Weights of a small GPT-style language model, trained from scratch on English Wikipedia.
Architecture: LayerNorm before each block, rotary positions, biases on query, key and value, untied embeddings, normalized queries and keys.
Training: a variant of SOAP for these matrices, 144M tokens, 4407 steps.
Each number is 128 + 32 x the weight over its row's rms, rounded and kept within 0 to 255. Layers, rows and columns count from 0. Numbers have three digits each. The size before them is the row's rms in percent of the matrix's.

# layer 7 MLP up, 192x96, rms 0.331, rows 108-156, columns 0-95
093:109131072108127156175121132148087158161119098151087098178032056128139146137121070080107141196133168160124140135149150150175145131167192099135154165123161140099123118092107119088110113097166156125159096094033151160135142100128126103137162139168150121159136134166086130141098140169067111122
099:097146138068138105173119133126089118110119168135173095125125127119147090208115135102152180117073084102136117106103101160127099084184150170077119160184109162163142090096124126106189144183059135111139126104105049105135112122145134111152180191149100092133079178082109143131139119142084145103
110:125136118167104160110089124167073157106121110114116153160139114144136169127161067152153138175146099133099118134142126083160107121159156069073164125134095185168157150142054200134104152062163128186115097136127101156054146104109163146148106185163143106144100085145119140205106130143103150078
094:229121083104109152130153139154088116079069178075129145131085148104135129076168169192159122143124140054164145071128125125132111097085111115125190133131166149173124131079079125125106107196117142129124082171111110190144107115145123141153109110177112099108167130122134121172114108180109141104
113:164128130201148130122127178122073085190104150102177128121143136152163117177078094088125143110134125171096177102143126141121104129062115119103157152143118200136146136139178134110140134096216136147116087168115103170143062133171100177115065178138098084173150155140117125150103103098107099158
100:091163135137101138137169109071099114097172145103170088145091179126142094155124197138122180136099137091177127136174137141142137096129129134064113169120113094067077058180127088085097162121093093079122113098137148123153107185157152151085117148094176149094088090165095119188128149132102103156
094:106105149124128091158072033141035100135120101137124165182160091182149109094101155140146126108136159121163182089108137132184149121144157122181163132163095090166122143163140067157085183128148146105133102152123115112119088193070115118133108176112121151127147117133117142163092066118109159159
094:120149084179114107137075220096134148138133148134079102181132117126141099124150140112132112123089072146109126145115164112105126175126067094121066114141168067168151140073149161141155161135130135126126100099183139099157142208151219112098139125077180093128111120184103110100112142156146160118
100:160159144153124102099088092062126109135134106141090153172146169135123117106177157133127135143113122085116081113145134137129120162158100142128124120104101159102155115134090198141192149072088137158173159135109220150092139124081103063115110200086158136103149160157190085101107106127125072189
105:098123079094119108093168129152154068137122110092149133115189135104144113140099114102107132167132123141103163154134190099176146153113106108140088128032093110136099109179166129116138156120153104181146156090182170106119101103131152155116163089154166116037081172149156133135202121079106146174
095:080168135105086115242146105122107064132154145084130075121166156143082141122097118122161156077114143140146148034162125128148121156090170132107076145167129127099141133145156117231117128117112152092131108147148134123136167159179154132107085104121128105121152159111087114109110172164136092170
105:120112103110117107089166131136079110129100133077114112137119165096138138130168052140137209155165194060131127110121123131182104092125121168132083109080098122125107154118136059098107131153159180110137147084150144156091076194100133136161171098099146077140144164159083131158148127207114143153
098:126157070191153189121162152075117094131087169052099166156118123165185100186118143135077142161110110122154050123101079115114141065100119130067128142115122118140115156178154115098191082148097172122133147159137104138138086144133123129122126117091120074136170151095073129140148114075126101136
100:117093154187109150112163112106104147142165158112134108126102152143136096131188087054147115111173140141184068142109117107118067110140120100094169126050117073126174124213143153176112119129141130096090177152104157097066162148114096141082080170075165098125131121142107099107143116085146140110
111:132107116122130121148115130151094184137130170106108067097126110091160142091121117131132098073167148123067125119143082112163167157130098167147153102135120134159135149062111156114110137137092104099146129191128161101117187121180133156145185168218093109104182175060192177174170111124135123098
101:152117113150099114145177100183112112089072188109167143078134180083105117112092096148079164117159097161113151108132133134109157165144090146077137115084128177162099103121161165184096138171163095192107192122104166146137086118121080113134056119130136164170130140148135091066110137096141107174
084:101138091175127174126149057152122123115129162076141176094115157129028116192108160156101124130142104119165160120167107151096101139156157160112166139167100126156046090071135109107140120200134143136153136095082106191083095145141125096138084147110145134109124094137114138097171142171138180157
103:119160112129140155115096121145181126157130150133129137154217103113178129148089105193144114167138146126137137106112135069126118069119149153122157170171036130150142086092151132150146166148209134083210144113130180122123101116107115127066140105116133068075109115152054151105139112139129143158
113:158124150112068138112110123169149134121137102097123105134189209126102100118150144122153103143152149128143197084119132114131119128143121103143064113106077108145138081114195174052071111064132163195153130103145137126101113113101176128133116086168134106149130162136197180067173144168126092117
094:144109185124142152103166123109114123042163145088168087191143148096134164099171101146125056129119126138149135137205136114189138137117130148118159137060125098149096181142152157115130134108095126122066126092112113143170122122136095109153145158144148103127140096160192171105116075113038078159
101:138142106176080117151128088147124144042167075090121131108139142138149149109099144122166148127061173076107181145168113108112110149142120121149093060130103177093098097113121157148156120193092106141159121155103178112187143190129143153109095161101136094095149191079169094156114170082126106149
104:128136137100073095094114110112099027133119180182127144109115135128188141068150142126125098178101116167128126084189093055173179145123122173109149129085171083142130131102129153139123139098167132169180077110191101162093143113112152105098126160130148156120172122075093103143130088161115110147
103:064140153105111109129139105035134150189171135102132157149136068140151121101136129140139190136142128176097136100047121105158136111139110126099156098085169098154136177128101149187094095132131200157118164107128157085136139064154078104156107102068130166093071108136113140121130149139136076162
103:110116150155132137156084163134123170128113192164057122134091049128138151163156082124134117087161136092171151161133143132116137135161122135101113116151141104133099185115124051150127127136148120066031125127167101183105185110100065103142097143080149097182119147095133121161164192132147140125
108:144131102086113135171105114103067113112161143132098123119105119143096137053126110159154109089158114172101114126141146164112108191141128149178168169172062173122117112127157143113138118117200191070171086122116100113122140184094105072149156165173107066153114089131112079126189151154090092126
105:102133128121178155058131120121155205100120127153123136170206064123152186182129174096078155196094171205123169113153122122081114150166119106099120146123138148160145137146122137147090132102139110150120115145093140101134149121150129111152125099097128185107053116096107092136190076119165152100
098:104146188085101102092160122107122222101130161135153109137110111123105158198089130125165162163079129158055115115104104114142135115156120078118145184101110126165148186159108127076090161086048104118137172120106129139139208111144169177158096112127170155126092102143130115158159148143152153131
104:120166115130147145130158159084089107142151083115117148097126111147152163017115141049086148146147087160122045173142136156160089120131115144085115132134103184093116149104157128110157185105057138164133113093116162106150114136157088154131163162169116130147139141092127184183157141093073111103
100:186159157124127197160126091099145112136121137111144134125154112144216123157102110108181094135112098095104075119119078147144087134138156115105093064143160131152149088111125137204160081144108159072154120060097136069071103143094169147105140132117136041115107152137151086137138111142118162170
107:168134121147117177150116171050110118142073031113130117159135136179062148119166159117174161115119119110185119175107148191173117147139143101124103133091155122143113135130138136076167145075098098160084104110129138163120139111144125138139193175155144126177138144160159133136084145210085163137
104:093101158140085067158083202156188128167157120163112085116136124130137135099167122136192108177137137113151156158102179138097135109095116131125189118187148051147161121152102105082164098130187126113101154123099143101172093141139115160117129107176094117107175144141080086083150177152112081102
098:149134109061136056120127182135069090096129121195119126152142119116161180137141071120114182097146118120098149139132141114117115064130061109100112107174122062150154175123146144152135123100100186091155129157080146128118100102102117144134157112159075100109115136097191137162104094049148179156
103:152150136099144151114127117144085077072162156195169111100131143139077084085115160126179150119127177163175164161115135083137064122097124099193098138121133126118112128133111115127142145126098169132104130160116088172224178110143110143097130071136123140158111098103136112056072091095067140091
103:151104162143168131131130099139107090091144071127112147143188099135146145124141095120146148156141120171166167123126100143091179106125055151121159108104127079066110071096145148138139168167137148143112035118134194068137147134160142056123188110187123124089109142142138062138120188090125125153
104:120089093103123138166140150148100100118052143136091124074109122184105070098061111106144146120081052124129098132179091204162131173144132108081102155098162146144153161088114145144132110143116150121147157109122154225083139079147150107172119171115122097195120136134143115094118115173120127153
097:139164076132105113122080090133124104134158155116100135159118131193167172168105145135111169110113134116137200170149175148173166184092114116151126118173089145115090106137074111067172120116153081147134046138155114083200050079114140103120136128104115089121128160130143136191147132124105125175
104:103103130166094173139100109190164136095109119201157152019157085128209157120096126108122130107125133167143143109119180206121146128159071104087083148124159126100163124153141122129098141112101118096168145153075127150126093146108096137123078130171142167134103204103131124137158135163148099103
104:137151186121143149133113152120133119135122152109091106099073200180173155103085130112095092145107119087118146121074128175088091111143112142146172100170154107068188102122103081105122144150157120144099137166098176140157136085082066147139164065174109106160148169116132145140051087183139107094
098:119075124152087162134203096100076097077129126111132068141150150163172144084088113124053120125149136122163138118093134160154095138141066165127193081174061139126124099155171144086151084127150121139138059188180130142131173133091125112071096097117149162098151110168120145136131117130099148137
098:107160080134114155166108098114108137173107116169140127114131125113073130150152097114106177122111110123129189147060092203119177106117095099081112151142070070195101078147158133080121136156163175112111149209092081152076101119132147125132082097126114170142105087172137100120183126101144123110
113:120129165163156128106148105093138100166126172158103139075131152203083143094097094121128125085175166177093085192152144104055138148140163100071102126146129139107144115122096128139161160210105109129095145123031113083152156138182108109116163145113130176146113162101068141095109142133148139143
113:108144164149200115186114146142144110125146113125104099134175133178139147136126111128093087149136155089088047138088120091140099107144142160092138051146092137122152086125062155052168099149061144087102116147099143098193148106180142122135049156129097125116098148097154143152095137137128144175
109:131156151183123126127149137103133135158105159134145091147110113089125043103212151156153117163151141142164089145121168157039072123124148105128118147107122096119132127081113080093178147177162175064113208156148189119146208151126080148115149105158119119110139113123164133152102140113128140096
113:113064108064229114153149094120181156102124132128166119137127057146123090116151141092157155146116081096164156053124219163106143184149109119174160160141109119121119144125151128119133142137156079083081112128127114176141138115114118111159121131173115093147153143110134094066105151109113180084
102:212078127054136101120107085053158144105134143193135149104104134105135106113087106106146107072156155155150151099126173162136097126144120135160159171157185133150119072065152150123145157103113104145149131150108170106115069145107113071113133139152126126103180046152130077142122180120109161146
095:105163104145137095106140153112132086132152170109127162163135163053148187189138102158121070156145142127066114161136135093133048123087140131110106153160118186098117156071076081123106137111148144102154183172156176147072172073122130099131107091155119151089116155134112113185102164168109153112
098:095123095129102141162149146119145082141137116138128129075088182094147131104137153143129166133110153126141211104158236137116046101120136168141091170163119162116146088123130083159170151157156133121156131114167108122173113094167106165131151060123071154089128123039112126118104150162172139124
084:118120127114183083128079122171108051142114195138108161155125129161090102199138191129087166114098141119104180103158126118094123154188146133091104177120166159071149115167140153150134154089132159117058160131126105107120094175151139122088129135161150115098192168073145099104094137143084161151
100:146124123125118178120138126134126120108069088157114147117112116120108159184148131112096102098083124130118154168109140168174164090069086134143149097060145119165154205124117186124185086108095153144203150121193120118101155151149133158132075090125114115089126081149091180174097122103087202138
# layer 7 MLP down (transposed), 192x96, rms 0.313, rows 108-155, columns 0-95
093:166155123195120167224092104129132106128163077169143107136117122045172129185168116114164138100154141109123126095181172139129095120046156096098135135130138140150091114145103124135152104114131120173066102076053102150087112136118155124152140143099145116104150138126093139135146044093140127101
091:160147159059139157103108084111130042094181131119139177145146147149126161148123150125096109181199131109116104177157096127071093084151147123111093115097117131117146124185151055094139112116167206117103116160124108108135115108125160098107184119145198103117177124103153103116127123096135184175
108:119162124108124184145116130134152124175136094112106057168101124051130113051196103129159167100164181174115157102169133093092102078098134116130113115150077094060092170101113153125093118103137074156098151093169114123155144118125110109092182139090163157094058145090106118122158138148143122137
104:135112144133087134179081102158175143119173124068082153149100180168121074171115098120123112105128142117153114149148160112179117209090155124149184124101111154177169113108148132142174150096145210125159113117130179102151080150170074148145123151172174078186161119168137155110151135139126163156
115:153126147161103127173134152142064167093129156113144102179088146169108061136124081077107098128092117182162162149082169138129156139097081124100093099142142042093139119163189190138131135131127083165116098126213099156131156152148141143109123103163087113139100157144123115174092115096082147172
090:140135130132088112151123151164117105118165121150072146143108144066079132127130108113099164095138133082120129166146120090137130099134092082088088144124039139089162119132129134063101086142128120091213117132132129110143157125080089164119086171165120136109139038177146117165149195158075154176
099:166139112114133137177173100163129173163118135098134163133167129107151119088135175152094116160114173100101186103061112134114123145177117107113167119119072133194132093016094116083210126100116157093109095113098086150066146096141077116138093134145137126123126130127201126117149112105159143126
100:105131101114165115103139108119111161105205122149111111135108067132111153147085137093146066127109178158135177100092149114121103132054177216091179137118145117144158132146119151141132142138188065094101140127156143140092078125102158135143069164101111175149135134077141134214080106166129113149
093:128196156094138141095111131078081164065144092167102131096125162173110129100080124126102178112220097123160120147109140148148211128141142126141081147097097114145110137166152147131154118153088063084106107180171114133072154135208138144123166141135171161115141134085141104108094099161151120150
106:116135110116113162120131138097124078130115158152106132137138126118073105098150104162093115155199111105108137141116170013143170206131183154181180109108171113165137201149141136173083186126106079150130121119098129115093146107097139090091119084128134141121154163159204114116151166101132115145
095:101125132132139103074077097102110151118160140106112076148183115180120090139095094164144174115134175152140124146143188187123088119147160134154074147133176063102129148190086149146140115127111136098092136116024145154076168130087081114166175146164121171125125161169129184143129156133128127096
104:111136118137135143207104134144094097111109043092069115136137144158115156125151157109141136171153138084141084134168163152140134070125133118159097129135207143109141102133120126160139110174185168095130165098090152153128193139126167115126089131105120158098118035143144134084102134069187064114
099:149126087116200113208144142136114176175115146154142137080126107115146130089119173130116104181148165142130107096150095061160080098113163083112118108108172156151166126160116133124148145140193101115138067040152132137131077125167127106133146124121146114065069132107117075069094107137073130144
099:109126130120144198146234120150139155101123137157098205120186123071114131215122148212136127092112163153106085153103109121116107075102168129152119102096128147152166115097134096141114125108119179139186109153091159138093180110084119081089122122135112139114103166125147137124130162124104152071
108:113129096080159149126167138087133151103072146145147173111146122093137129127070132124085094186115125109148110054109187069118091104129153090134160107176153113106186118109146135142153185154059195094120073126184161134120143063109146142130195155116071086134143134125079118117167132141151124141
103:132107095152156106144106156122117109093129177106077154176148120147105138088137084193137099198113097141094081124152158093140072134127133138106141142131174158119174190095090086106108066125131190128099096115110175169169145130162166087144143164085083131131135140129084087111062132165084180168
097:114124104164192127116097127163174132113171129079119049122140096143100159166100101158072129192119134109165116108102101102139159126131210113122176138098177147092136125168109156105122148173108081101126115071139211098163117147101162104167132154127064143107156175127141103195115161124102115105
091:117136140171134155088175156140118115127154107134127119188107126149133135138167089188135128137083132135170129125162175122128101103167135144124094062159136130109085086047150111079139123119121149076153085205104119101170161133094159128125122066162093101063086168149138136081128177057184144109
108:120148112126132100110089125159077122122148094113031088107115151120152090125111127115141133131158146099079143128110132151106135144094072122124119131159108122093171168100098150057084164184211084117189150090140112165130171154107181099106132136104145113127116084153132165141119109198141160222
098:097118151077121115100170127125131186125174098176173117128167129105083164150155112088092140153176141096157111091149127093145097149160100023099132178086094167130115155154165077194132157094115066094113149053117098121137149122142175135153124121114173109130137156139130173108153066140124097113
102:071213121151073137087122109137166084137121035144089105106140152137142149114122118106082140138116104075135106120164098147129172102149116107131159153159103104085142149162070161128099124166150128174131163105109112142135131141089108097130128081097197130162131091148189097142120092138037123191
107:146150140169132172148184137145166106135103144170139095040134164129177084162122123132111098144134095160112146131121116074100071136159119099104110132159131084141140095075103108166155126132128057139149150146073077138090111120158097149079139054110154161094085128169124102155062120082123121204
101:176167113118199092059096121140102100170165130158136076091156084151138173134154134198148141163127152124091197141146124082142161233116150130132092130144122128169128154105108103125161155120170080122137169143113127077151143115074080085147138142189098129095160148121145157141142130176129157141
103:184126170103156129158085144126137092132143135097130195134137121159115141125172149116104073059148120140168162126118159104152176155073075194161040143135166086087133067121110132144161093125129159100118176070108132150147147156113117128102144172056113105112130150094175153126115132107148061157
104:089131134113107153131069115108105092114097122154100163101084101096138128138068112217139115068152068105129162101106140137100125097170103094182151113157176192137149170133142175139121132124097155170169075127141087132118143185090116148131126167116156068131062074079137107154123098140176162127
104:083131149162160098110123124154092174167150133120137155142127125130192181122091158112093111179137121136097112075163075047114104163105161125167116118090114198084181113054091146154170115084148081122120158135109135154215112149164088167149128152185145123136156133145151120124138089157159126159
100:117101117166108088128102125131167139135139075071122139129091138169168087099124164121162124119189127066188116096153199142093129162159085151151096087060155149124159103111177098157139190167166095109123072093107105135151137120166188125102108189111151128115188109139153160101134141112184156118
106:138147119202123157101194121116127091153107126041174107089126174090141103125147130091102122172145189077098104118074129146118140163054142153125100171111138099092103122182127113129110107174146110158138162132100074132098157116110141164072149050089099111144129131135158082139102182102119088145
097:123119134141157118130104140147128157129176156155178093159142087115143211158136133127099128168127131133103137143180046113103131168092067150159119079108166123161142140105113104107168134192129140089080102074155133080124102125082100084117087140108076164170152179179142137159118110217157150155
110:169111115192116092198115187152140159141058099179108158177114103127073194127099105157127122121138120158130150121145149131092121120147191108133120104140179118102157169129115108114117158156143157143074101112104113115086124129188118171200120129107102156221158098120099182168149127091153092137
101:145120140113088204084177140143111105128092100165100115115118136071135121134110133143104126144143144126148134099156084131131120121061102066181160211068147140133187082112131100099168169131133094148157157162098155136100122166197103185118137093192178113122117105159116156155168174153091090132
091:133085134148088081110166147137131162131127065181100162125117156108121120112135137135139129150185139164165130145141130121076049150118109107102102116138144118130146127134133149133208144126110116097035126167117123121182045087168189071115081142141062149090098076097133118131139154062113119138
111:166082159216166110084127115112133094133142164086102096155120089145112103083106160142120087082114154122056160121173157182134094118049144214147129100174149135114141140092112133142122139159089089131148140138092165118139112132103135179116098068158166184146182146160124159094092127157139141119
104:079114114153108111149081140140160093129172162129131146132160134159113148158087142131087140192147150131110079169125125087120105134086111148135103193051110160102135125072102097161125046195083155069094146159101122137201131100160094119150158103152121181131113088145094169084159102123084149122
105:129151187165108099097081110131144115138106100157135074199136197149092110116176178155155168121147135171178109119145134126156137078158089151171127105125126169158086151089144135177081138149032126141087095123107151146134103146098180131146174105121145104121179074097178122138167073134102141120
100:131066207127146117125089128145155154121145093118158147093136151083139125137119131179122104184140126161145072146111122089139106109117138125141152150106119138089123089105172144207158112172060148093121201123135140140101195145197099140077154150098154141090087172121132092149158187142053149128
110:152136134134133105127162152136141165158127134126137071088129181117129124108110046116135121172132164088107138072150153086107128110143147162049120152112099133166113160180095144177184091105087159212162125091169068116163132122166091088089156093137160113080131193164090113134115127166110093125
100:154150145106125140128131114107149121170120133130126118129189175134082109105167108216136120101119105150112136130115122098177098091188086072139062113116095086104130089119129149054177110166125080180136142186177108124083164136121135127138121072197120085121118172119095177192156165143147127101
090:103096119097148032102216138195118056108112195125069103168132131114094161133153090140102101091136136174156160134124117139164167139079130109176157110114095120159131147179118087148167164183107161135121086081106145097167167133086123099124134144110175096125140134173128133160111149157101134129
093:141158119158131099166076146064112115110154127138121192092123101083094147070112135129124164132158087169131121116173129113196128215122114111194143090072178100110145143103190134124131122144156100133121132149128105114157127131170157122109096155129138200162119150121142111096138094085116241135
107:152177136074134114155073103130108106149143130177062123088117153153175037124081151123157140154064161118088157146133135125086127167141140089139157105098154110145156081189090128167140165081123167155127127089130156206118104174141119104119136143113092126096121192142176084113095149118150141183
114:141128112123112119119140139128099135145124183087155128072138178126161117172076138070144167191139068090144118152085109156165136196113117107144182214095129156120114128168180091104101169163088089091109167101116150132155106176154116145073162144077084150105109101178155160111107119137173118108
114:142077139135123086130053133084121150109156133160114121175165116153131137108141186119118084082163196097165128124181136205149125111113154095145162123118187150236146137137131152153169143133136039126141140108193151125148121135146141085093141112193160132127109100136175129093133102125104104127
108:143110146113103159081100091144089178109128107080112126136162112170098111048168131119175176156177106161101137105144139101143119127089123110129154192171151121133137142115170172141116099141162130041134125127155100156143132084079146150154159175140196140127122122090128156041128100073163151063
102:195144127124115086123157148173119140135115148160122105131144118148148187107128127105128124121177129156130132131081147157072136122112129180064127068037154159075109084187130163156133124100130162161060116124122079124188059186125121098086106086146119133164156188150112114132176099142102097118
097:092059136167161146183140177152123138169094124158187052127128129093153160132111155081106133201117129120083128102129156083078061162173135083141138138177081150177069137154103186148125100137133083135140166087151076099081173156120127089127106129161129111121109136133125111158133094165110133112
099:118143105098126108111081114162135096156140137135114171100137115123142136096113105134146184085192134120179119112148169116094155085210097188153128162048107077175135136143112129154103077100193118128139119191160139131150166041121148124105150105128126128107122131108201145049144139122164126096
099:111093099197062055093162124109140028142118115118165102144116134118082117149101119174082113123154094126157092102102129140140139188112128164131122159169092134101143083123106155079121078150087070153118143137112084156160138071162103153176090122131142139164141117135070055106135137128100125160
# layer 7 MLP gate, 192x96, rms 0.314, rows 109-156, columns 0-95
105:117102110123093121124166117125149067088149137093176129148091149102101162084079122138156120102152107140111074151140139126106146155113148111142172199119142150101172169111120168118142143105201097129071093119085138143139064116156101165121093172217150065174155172112144148084109098137114081066
110:181167184167184151125172058168122135090113067176092139121154178116168079104090146120091118178157128160117185121202119073134137109128154137122123159047073107141099139141137109110132122170147148069122099118137171112095091115115135128095102090139140185163140136100081129151109167119143133144
096:068151105084116082122150162133115125066130161077097111143132178148166184125150190095110093116134128147184112169125137087134136102144079114101143131138116086130098171110081188125121146108110093152120119205122138152084177104111106163081053152149191139070120111156118124113133150148056135110
095:142111138145186113088159123088161121148144194127114127173147156161157164232123178129171137149135133151136160142122130129067144125043143145101144142128118104186146135108152111124131135115198143087082130098150145126117126093086128101103144215111145077158109134041152111122117075125154123095
102:124130138152162096155114109177148126179159119137073138231169144138144116138106112125122130140155056118115089131122156136125153097134145132111154113094149126121144128082099134083161121225145152090198081117119154137113172090117125117157133138135130088153059199118157133115099098085092049087
098:130068122148086099086169108125069105107122184153146137153117104182099166175134094099146146110117143146124161136072091064155094043181163094156160155101081136171077127099084152110148118135170151095126093112146168172120168160137135090164093162116098123105128096092143098128134184155081130106
098:117113079141131121078171109114185164125141210106126127149156092081119062143101119111071139140145093154147118172122095154139183080148166109143148137132129070155115126139151135109050150075131126089170118140136142093068088083156090161117092158155108149165110113114152083122130136123067046136
096:177170130130166059141154119103157126148083106145136122137086129175087090113071149092209107168092094132086123124127122124140138164081097090171140142175135061099136145122106143155136083176103110144120160142132110101088140160103177163146048110155169176151098175149097164157110105082152104095
103:129080122149076127172187133097143117115114148097114125161088124181169089150063142182105139133080176114082119157139094121129157178114131173116123090065137148200135111131158162151151064154117144115080145126128151143159123104167100153108097186145161088142072142109169124116182107195091123086
087:130155128116168104149155203108069078100096085182115146155090162170162105126187132131169125067153123159069056117131158103159131171161115138181149072145103145126127158107152120131156157088149098158150140142154113058154122143148129192108106129145122150172136119072131094104091097154071121097
104:064126148154129081177128062059133128110126143174132151185099141159110118118107138118185092126107138155135119153122119144122128155118152117156088165057161170169122161142077076168168054101121184062069124155175085066116111158087111147096118123107161146122141123110138104092122139120086161133
096:164164159120161098086129093131179183081084071133114147108093127084129171134111118128166062121123204146113121122154091065138094107171078164132151151082138131112140155141116149135178146112142141186091093105103140071141108162145117140137096104111154104069131170095138143109074194084103147075
094:028126148166128164147086121148135143107131084160168119150106137150132131196124148183128110134150105117118125180094149136095177171060137157174102100119208140122044130105113153103138175172145151127102115119128092105157078092157134143170099130113134113124130107104119201138091149164174073137
109:166158087167088130146130137076169099150212141093112166115082148104119174125082163134107138144076124078162050119154110157062130071092158083132090131163124141155158132162107040166101111172139124118162147122130170120098148141113153166108141109091179143129129089124113138203127139129110135118
099:110057136173104130133113099085161137140119119206119064123089099105124131081123111136104115177097106188154158189105153150135129154138136169097143156201115117224148155166176138155163129095158113108136092124115136144157137087138116166116127169145085167098134146128144108066099122180059120121
094:082147131131116101067100126155219109171092163154078205116128093072150165141081083116185149118116102124111143132196165129124107169130154152096096102138119099121142146116081107077096116086161113115107123133094106139082120116149142146170164100079072163122148098106174099139129187135174125091
102:130147161154180166119109142126163103099118109115100072177141092108148149128125156154175110142173137145100114117153168078187103092079108136161140136185110072125130137092124128098085109094157136113143156097108177080101080156096180172065117121129122139093075191121079114099154152189117201161
098:118113179128135112160127130180125151142169104162142091160148179048171106154174148096146112150081067111077189136178109114070087127126206132133129181152122084185104107092150097093165138119109116179077120110133161108141151162133110166137143142125124129110141106078127065184129103120125156086
096:114158149149115136151099120108138124064144107087159128148129155217112176087122163120198167175086090144122144119118104148107117140110078134086073160143135188132130171119094141098193116106168154162200103116105148147139168144132156104113147104116166169073128102130192077172080154128165104110
107:180128124105079106100127132158132100080119123139166058211053089191113116114130104093160110097079106098119153153145098036151145080174090150164120165070155114147099136105166147138131143118133126194125148177147166151104116160140106135134083095135167107156122163134153139151120176163121139097
102:097202092114153144109100136092173138126114117088111157116107119159180151092103127157125122103128160083127120104098088117151102050161080109121108084139157112185098079159080111111125096147104204130160113210109152128110098081146099183088180123161160126146109174165121177128096145129136080094
095:172127159146094117130097145098098153119136146127073079101112153053117065174179105105095194123151131146118118124130138145144098123157113164191161126207116136121079138096120142089213128176182133130112144159148166146099182069131114091098115115130126148148129106071138089120123103108130051107
106:116176080147088101144146111141181101098107090106098123109148219148129132173087156129109127115151129204146135119144086098139082072108109158162150177079061181094136144148144084168068123156136111172152133171160135136164128116134134145124148105165086106153085147126092132124091109148123057069
102:167112041133066146112169098134154123099097090129162155112152120116142129129122145134143100132124139173100138100106117095091113109142223105147141129072102131111136118086082128103147156117136149178125065166134118105083146132179096086114116082103085167148172177158215134195152179111119158139
106:118152083102156163151112137168172131121101123150088088127092113162135163166089066144136115098155090217115151090084135134105137057132127103136113137125171101169147078137133129176054135148134151179122151151092092086109103154080076084164124182125109161138179127120180162131159117107121163073
093:153151163196151120130086153075198143125127148096138043140105082114127179147124136143135114094165165149146044141137127113126125093134129093114126164135140140153130138112129179072164115102086112137157131184083126165144142098104059156160106142144136113182121115133208116128159166104046097147
103:188097131164098156174083132129111137101108107211131106108086115135085150125083144115159062094138196151088156096147124128117143062095114151115097125158163135139072130090097127142122154164087137061152126091153119162068115105152079183118114186145127143134093083117093148167085147134120067125
095:169163115159120100096165132161118137135158102173101144155141177122109132185119144076154116124103153175109143117124099103131151130145131187188112059092148138136143092174165188124091127101090142123094114102099153081207113136161156124093078213103091086139090153109104116091151069116187130141
106:087160127151095095128139131100144173124118118178088102116141094190098156147185113108104117118062103137097127115123040098140173118120168118141117103173221146086136147175128148098092119157141168176153143170112141107157125106205131138152085156090129095124190138071119096167138124175116098120
098:085148142062126127133141162080171115145132118126146156130145197067151124131142151080198140119135164114137152099110162149126095076091129159150117083091115139102105142077183102179127096130142135102124181100149142044120196140090155123109143138134157144090091082109146168108153088115162044098
094:147141104137111084115106122163151143150117101150058128120144140155171151142147149153164158202155112108156093099112156136105089102131090096130111131152109093135182222145176144099144123109114084096174165147095154111174017094090191133096120140185086158107136120089152103168125137120115160143
102:146130134110127095119181149145132128088091189110168092144126130108099087155071142153103078029174104155122106102114152155085148164074152084130135107154143130138039167145149081087106139148182177136100117182144129151135104135163135131111119134154136110166123045120129086193165106101133136136
095:144117119088147152142125170094130171177072129129106114136083164076121144103155143179125111181130176109094161142130141081122098067111152139131112096176084154114091130138048124135145091169126152177120120090056145095129132126148089165117145179156125127194135162154100130148096082120207061116
105:123128159143113164097126117109110153159109124100117111136105195103113159093144142077166133104082095078179097072069152093163105134107203164084101120099141042134069179121122152137097193131131182118105150096158106121108126141088145124103178146124117071126162116170121120102186113152085166143
104:104102118098157103144069111126170113122148109145173131121180152103090122154112180068168108093127130181129109177147173080096145061096145120101123159094169146185179133115119069167137149098150143136128181142117131126103220164108073182083138132183138158150116096156118110143148139097083141163
103:089175165166117086082142114088164088130161132154124080146116160099130147131120106150110120161116111179142063198077143064142138072130095141115157157070142134171115181075130121095097123119113130149163116138158160144091172117180173221141127138158107106160071122154120165120132142150094106079
103:156085127091131128135126134136135135140138140124109102162105131161197184153135174147138132116078179043125132131128174090132035111120146109177125114140116167136184183081082116104102071084159127154093112132071133128145112132195134195144181111092159149145090148131134094132144108168126067113
098:137158118144164129162154144137161124074127088169105087094089097076123133118118088184062100110137170177061103145189112085174136102101118168147105166108164109101134107092148122164126120138094163118116146140130109141154198163167125107145186081183138155098146144102157103096081122191075088137
102:136103120108146040097137128170120170091169150160107064131191129151135119085107140135134164138197131115121127169189139158125210100142059128171100126152114084089173102155111089080118112136149159159097079155127170111135117130101119183140133146087115108125144104145117111102056161103118186135
108:162116121109137171126120138080135097045124097096099105123127083137147150133114151088199095121122168111127141131112181111162102126163126116175083155090155163111107149080087204164084141122139103141130213166172143119089138142109081166145101188082149122147118077149162069108129104080126167125
105:128134104155079129098133164119163124167150068141106117195120145088108111137167101080083112113117083116159138116166118072131145121097208134142151185112166103191037171044162123147098119152176144185086135171149096146141137088131152118129137096121136075097121112154144129127138165089100123123
098:138205074184107156109175065130088151127149094105129130142154153163110154078112086083141171120164179167102188096155113141127162115110125179101130136055094151117075122116166089092130144117131222119175077133098128093092109125182112131126104115148111082142152112096155132154143095109154121125
104:142102073104131153093116148132172113101155116178063124101120114034121152091112117140101125154155183127119103124126100119085134130108153128152155125193094122132104086077151098128122122154173189193130125082124182079157152062079147098163156149100151158087180150164180113130124094099087108114
099:091133076167163124112186113123191104116113145081113096126093145117088155133067116109139075130187124162121194136105083080117164107142145119187115187135130162163150119105101113121064177104127150108108165138158148130133169100043090092097160192115138156113126130128107120114157181081140106166
095:134158060152174116027164163121080116070123096115194119123122116094113102156103194115129171094160087131127153149155120102087139106128145142031127102140164169101151176113118168140119144104100167094128125176151120166099144168090137176092112106118160147122128117081131135118148066091115115147
103:165125163108109178134159157144116114102149127127113135150103058119165169134149156159124071086113148187117151104145187090114120129129104145129134138077154092093176097177123086170068094127140161173139130115127141135184084086169146161104066189102139135113125112066075089138127148144077119052
090:096111119173144113156103129149091099046130153110095057207107117135148123115105077118126116076121140073144136108089136024095141124100141105145156126079135141146108166099068100152145151180129111171149136126160112135156180120126100107126168170164108148058124141138162121145096100159087096174
103:131170117081135135091134120100144152135118120082112075116115168140137086167164145120175133087113124124082185136099103183164072107104098087164120165159112098211062134126120094113159082133154107158137162175125054137143166154079146111134200126120135101116180153114108162110140152154074148071